Part of a small language model's weights.
Size: 4 heads of 64, vocabulary 1024, 6.01M parameters.
Training: 115M tokens, 14087 steps.
Each number is 128 + 24 x the weight over the matrix's rms, rounded and kept within 0 to 255. Layers, rows and columns count from 0. Numbers have three digits each.

# q: layer 5 attention query, 256x224, rms 0.0429, rows 0-52, columns 56-111
# k: layer 5 attention key, 256x224, rms 0.0429, rows 0-51, columns 56-111
q0:118142094146121129174152117130129133142123138147153095118135131124120152131122118108143135115104149158086172153126094127100142156119128124110122117137146116117137167085
k0:163136121158137140122143148117170112136133102132139127135126134134162128117138157119142119173135108110161120132140142101119151136152164129118129100113128143117103121137
q1:111146135133135118142162133110131143105137164112093139120121147136128119119173113178128142118149088136120118118131171111152116150162129133124141092142133141127079141124
k1:126106125097130112156128112138138107122128128090124128146123134120111147145093114126110108126128137150146123143120117175085104103127120123123135131123140119095163115119
q2:131157122134111110124108113145145100158125140067146105134123116143139147116127150103127133120147147164112125131145124153116153114100131113148107145097147121120161169131
k2:120160106145141139140139143146126138098119139115135115101147134101108111111151113107133141126129125125108139138130120144115148133138110130084109133155138160188109130118
q3:151113125112142135129114134117118119150094112127147109135101113119116110151129131129130138140125139148145127151129155149150142123140092108125121140118146126122129120151
k3:119128122100119159100119162101140181132163124179085136102132123113130125139123114127106144156121120113123123105129133118119124141141117143112142146172106127161113116157
q4:107129139151153146099125128125110127113132122104119142128168156110145142126136102128108134123128117152108105089129107108127123105152159122120086123130104141143113129142
k4:103132133118113100135154119130144106130104141092144141165128154118136135124116153158150125152120116152126107133138133134140133135114126104139122086083143134142155110107
q5:159118107107119115112123145114137110111123128130135130123127115164135121123119128105140126133106129102137135141098145161119132127115106110135151149150144152101133115132
k5:124125149116114120119102148114116137100174103174084128122116102126130118136115132120095111113121138121124138106121125124128108138117149131131128169164104138146087128142
q6:159139141144128138093134140109144132094139129117138139106137131117145087140141133160127124141102089109139147137112129117121120153130139129105130166130090144127100119139
k6:122123167128129171103114137118133128135154148130077114156134117106135108135098129155119109141163069140150090080117127114128111117119136130156128135153157135125143100107
q7:162084127128122137141130129117147146123113109158121130111116122140126089138138116106132127144129142140148143154120150132131104131127106127096134140134170165105143110124
k7:141125131126143133105106116095113134133162107131102105124138105135161116150102102112117130101121098130116112123136142120120109134097124139156108157135134144116113158120
q8:116149101116132124144172069169119113133150126113130143143114116128124151083113114122092103078139120134123148137131128138128138101112110112128141110158164091120154114133
k8:101121098161154145141163113151121119149104170117162140102126165146138170119118129087147155134111157121138142149145147143124175105164146136119142119113130095106118173171
q9:153112128148124139145114157090121121104112144147155118099150138151118106173143128088173148180128137096160124150129174121114100123110093136102149140098132170125115141154
k9:117142154110114117104096147117131115114164091126101114142132125102129116137119107169150106107123101112146098108134135121141106132089141130151106136126135150124114136080
q10:111126138120105130166117105169149150142134104111125119140120130122148160134130114134097091104113128142123131110144107134117121108134103141156158121160123133130141099127
k10:118133105166141083140147124176113140150106162097192140085136168135154133106119136105117148118113152132118171159109138127145178106145105134100136097143122108106112143156
q11:173150116116107119105115169055143094083112132158120119098129097140107084155156171149138123165128108122124123176136155121134113169104116085129103161099117166160113119127
k11:148134167104108137106106120111128129135141099148088125172135113143147118123129147169116104108145142112119107141111113117137091132102135092142142151138132151154105103108
q12:117127160160125135141098115137140112106139154139084100157101119132152112141107127145123129096107120138152117118133131129146122116129126129144133135164113131106122113116
k12:100156095165143119159151096157152159178082186071221187162156172140170161072139090067141162101145150187143153123151124175117199094183079134078116078144108079094183161106
q13:163127131130101166115125149100131140144130121125147121099127149117102097139146136102092151160130143123136135143122126119109120120132101114119140132114137136108112153130
k13:099125137131143148129108109135144110148137124119116134112111121111141148133088082133158099129148166142137113141131123146122120120102157101135143115108135118133127122090
q14:129102136144112141139116099127146103172127140101123134140135151113098112155137105096145152156134125158162139143165153149117146143117098108131096103087122136114144128128
k14:145154133119124139146131137135130160092128154106141119150139134105148131138125121175163136122144128102118120123111163115168092131107151147157122121161147143137115118127
q15:138139162116176136103115127111136134113152114120144115112115139144134142131116147110124112112085136108126120125123154084143089165118091144127145132101139160114141101118
k15:154156131133094107095136129116124131119132099150152121124118134123122132127119115150118107102117146157151142102127130138104148132146113120134062122147145130145132123137
q16:148131121181147100148130131182131146145125152109118147120100114109136156126095136163147092158089121143172148128126134144134136161125142119101147145155105125140090104130
k16:155110140138152104092106127134110120128184132072111182103104132127138095133135127115148137119146095147111141126137100112140132098109130123089087164161153107093108137156
q17:150087103155099119119113152104158137153094143110138115145106140114122135141100156108170171131139143128137105089139158107114140150143108108105154125107153119131140163098
k17:113135105117150113156145117109117154097105143103156121128123134101130132116120095145125102110159113154129093121123181129142137133147098131146108170126129118125142120102
q18:121127090142136149122120133138144142122124117116147088124131137141110143109113146131116157147143130148120112104109127171143164093140146142140128148118130154152127139119
k18:105140093105114123149141134103109096120111132133121125124121124121130128120141140165154107133166138141111100136123149166140111124158096089138116092116113145129150114118
q19:158142151121130131107119113139097147114144118118142119137100110122130123137125168115153123127102151081150114145108158121143121157145106113128146134170117140174133114095
k19:101123154128139122108119142134101135138132089137116129089131114123122124117084140092122122119115131123151135157127105098113124125115165131119137166099175144133088162125
q20:098115125135139117102126094151154133140114134095115131115128131132137130115131154135127073137106108110142131141110119120119112167136133100110145155118127155147124139134
k20:164117154126139131086087146115128116134129131146159137141097150137117102141132138128114142107110147141146152118131117130132119110139123151156107129166119105132112160171
q21:128142132155148122122137116095120129129135120121101133073142118163099134122117142096092126100111145145143136102150161125143116110107126128079151101129185089107127124123
k21:136162129122097128153142107123134146132134103142122106146112156120125128110108115109126118151105125152150110130153155093126135115170157117129098151140145135143132130116
q22:116105102128127144117154119108116134136132112125135126140149137112096119148166114112138149141127126117173144133163144131131151130124137138116119138131134101119156121160
k22:145126136121109139116119114142137142113103135137131120142165122108115135149121098178144119140145146119142132138118150162135125142115141136156095109145107153133133155102
q23:133121118095146098113145143103114115135140115124117140092117134139109144109121118102117101121124145130095151112142093137152140154136144146131152115110128118112130088131
k23:121096119145138140102117122102100156155124091128127133167168133140141144120136175135116173103144139108136157167118142106103168153137117133099140180133093114137107129150
q24:161116085110139091102121123132159159123120104131138115112115131111146156126106095130134160144126140140112125118146138106091126151097116137121152143128139128161145116104
k24:141135105120136119121148128153124107129146121111116119101099125144109120149112125111158102131114124121143142140097134111139149133141105129166112147145129103149126115143
q25:105154157126136116125115137130103132129140085140144146133178128150132123126085121103133108128120119121105111113108118128138124183135164134142122147144150112148134104125
k25:149150157128101124131154157104120137120118134156118136112117140135124135131130145106096136129129196121091151168139112120097131117138148115156098147151130133126140104106
q26:135139119140118135109122129114143162095105143104086135136118129126178106144119098153143131138098148118118140098152159126145104100106119104108141146178099140151141123118
k26:110121112145172127147143126128125152156151169122130123088144125112150107156135153137128151121112095123108159122140145103119155137104111138071112164116113129123101132131
q27:108141128103146101135139137121136133146131164117124142116147107115134134153125106124144151158115133141127151114154103141135148103148120161118141134119151112115147106130
k27:131122135109100141110142117120158167133126146115162147153147143139135156090114099153136119125125150115124105171118147133156152105167107127100104115159089118117113095129
q28:137146128154152110135102108144135130153124101108130146105152091117163123107090151127164103123123129136123114127111105114148096139128147112131153123136129123132139147151
k28:154110149151112132134126136122104124116099126128146115132115134105117121136112159107131154127123134125131120114142140106119133169135147151078114145147094081126120161121
q29:112149138143099156122161152135130098109101116134130106139144132136148104150140123145130149135170140103133121139116141175132135119106154138151106127196142149116093131116
k29:106113111140159135117124148127135112098145151126117129087128100126147110162140126108159138132096095127116121118129123120109124091106117104118156120095122144102129111137
q30:130161177101138103156116131150148116130155121130113105123131142132138139131157120142127129150119123130106165124135114105122103102151135155120129125087105104111130137147
k30:126137144137126138108107127089134173138144132129136139131099143127138131114108123089154109108132156082147126105093101131132132129137140115124109100137134145151115144148
q31:125123113120114146115131121102144137145152136154093095104124127145118127160137099115145166137090154099149142124172182132114120121150112138099107077140143122134137135129
k31:164102133098095138138117097126125148120093135125139145137155131073125133111121072121135103114141146096145148129115112105117143124134129111142137164153130119132114138113
q32:102150115162113115186143156107141102123127154134126150128106149109107122120174140173138119119167132149146156119131154122143149159095129135124117117119119115119142142115
k32:140192118126129130133129143119118114120154128143123108110123101144118111138143158162125125141121109131130131128117111119143149148126114124083100129161092123181113157121
q33:143075148122128133119116159107090124119151103147116133103132106139130120139097129144128141149097136105153117146128155144147106138120112151138124140167110144144136067149
k33:130102116123135102146104115121137112137137141113126153133135131136141137139091115126112118128139152151145126134105124109146145124124146154157160095108134113090140111115
q34:127168114150129145157139110112135112137142173147111149121139158122153128115163120150135121123166125119138111119129126108111141157133138103164112136118131113114147164118
k34:151120133129134121156114095130094119124095143084136097158127115120122136145124146109147127112128130129125124132124086171125152137108118133120115126134138118106128146127
q35:111101120124114130128116082170143109138124118134165140140133123152131147084125129103139106105144133102158149144150101153127158113135132129126128143114143092126154158109
k35:150132112136148126122148148145103122115111158125141134082132126133119112123141121101118136092094160126106136129125117126101159133116098120102119125141132115143088173171
q36:150114125120142144132105149099133125095121123135116100115123121117141100153138119157116163168114129152115121142106169115149111125118128104115149143144133157135116108150
k36:129116162089115145092092134119151135118160095177085141120108119106128117125089134121115121155123144125119097098105125089131119158160145118137148148152115144114148082126
q37:117122121115121118112124110171126161159143126129130127146109094130115168106090135073130110084145130130131120130146117148114128133138122133169125106133148106128173128126
k37:168135096126143108126133123136113125125083127125168141105114123160126129097165123081121160117118126124095147138126122151092146130136100121111123170107136129146129153140
q38:148123146118129140116116165118136123092131120159129122125124108145132120140128136144139122142109127109123119132121160108141134155141131128135147134131106134123109114130
k38:130107124112128148114116124112139135103135129165088135135127103115148088127111120122102128132105111109147118112131112112136115136100153122131157167136135139136116131139
q39:089120128140137126142111102154122131157129136093113114160110111101101147135111127096111123137125149128159119145151124145103117149123101138155124123105146125133142139100
k39:126147088132148116158154098139110114139102141094166133115098153136129149107128105108147154125161149146128143130166129168121163132140108137097116126128145089139145166116
q40:150141139130139118113129135125136133124103126141148126106143133114151135116139116160139138143132119141105152132144127154107132132142142122125101140103112132131140148124
k40:101163180092148155093113152142118111085207116140109084133120132108117111156118120142135095122163087135114115097117137095117091138105107141180163133154144165126129099138
q41:108125144125141107151093119144097115155143122113106124143125110125084113118121119118128119124109139147148121139148156101132115105101131130131166112128170148093146128132
k41:135154106113085117162148098155141158164114128089184150148105164143125160138144125101159143134125158109106111122131157164143161097177131153108101122101133094139146174127
q42:147099082136100125115118084107165129127103098128113090121127133127115143148119134112137150146141118129141124137152116132123132104126146119118099122094167132127161133132
k42:111147133109152120133118144142154102100124117114148105104121132114132127112115148148123106138144094124118112101118134137139133143148107118135099159137113130153153106140
q43:112139142119129141157137122114106131135137113131129124106122135120138115139125121099134103109085138108150110116138146127139099118109103109146137114132139125114142133125
k43:144124118134110110105148114162107157204101157081204130151121201153148183088136079098112160095144211149126147136124136162092177086200140177116087107154139108137135174131
q44:104131107165116110161142089199125168172133151078150162135117170131133147105127072105107164069143139155143122125122099160112150094141105168144139102167155117079155138074
k44:116124086155154103155118117168147139146123144108146130110093151120116105119117137093116138125126128117125139150163137105131166129158120117113135139097098126124143165162
q45:158110149144123153111106113128114148107154136151097121133137132143150130138093153129102133131107139136146105122140118104150088136108108143101157147125145134110116093137
k45:151135157141111105162129130148112149161106105138168129116124137134133135088143142111119162128141129141148155119129145115089171131143136129078134159137145089146118157129
q46:125128130082142153128142138127150097130103119139112152141122098167144120109114110152086129096108127118104158103151134135102136120130146137123125140116134078125123145100
k46:130120135149163124119123135117092145133114149131133118160149108139115107108168124127137129122130130105161123132134136138112100146126119115147159125130131120123157137130
q47:126121126147092166139126138092087149151155130142104128098098146116071091146128127138118115110117097122140108150159169140133109138121126116134128101138132162106119127131
k47:118108131150157143149131136123162150142120153110159141170133142063148158124138105122150104106119128143161131119135159099138132114142141147160133128111096143130150125108
q48:120173118148145080150090106119152100148101124096151131126145097137132130152137145143106123125124136145120121091123114158158124114121153152144124151106107137113129120168
k48:141115139092128116115105162095131126120146123123133133105130113133129121095114175126185150121154111123093125110088142137147124104151099122104096044142122132121122122143
q49:116117175130114152140152163135159111108122136162113122123146122130129142121086156111122103094131108129116112136131141100118098153131087140140168130123146142132109137105
k49:157134172132108110108132102130096141120140105173137120153085137126113131134152153123090140108136153139142141076106132134121117142119131102144109124138139140132125129119
q50:147159126122098088120076142153140161108118131121117093130157125098130110142116134176156121153133130133119130104143130126153115117172140105126098140104095133153130141123
k50:138139095086116110129118144114153091109125096134133118150139123105110111130130134159102154093133144126093107141154111156182116122121104088133116118113124139169137139126
q51:139153167146137125141130123138132127141149147124151165150134134155130149085164117128143144098123114122105125132127130148145124103125129137131110128136090123110108138123
k51:113113103156130135110142117128112126130085121143123106133145124147140131118152138112107152147087139103117148140172145131126131145145157126096131113099111123133135139134
q52:127169131112149117147118137089120134125162126150150133114109144113127122139120113112095110117106130102117127136109159116176128135137130152121137131146112133124129123084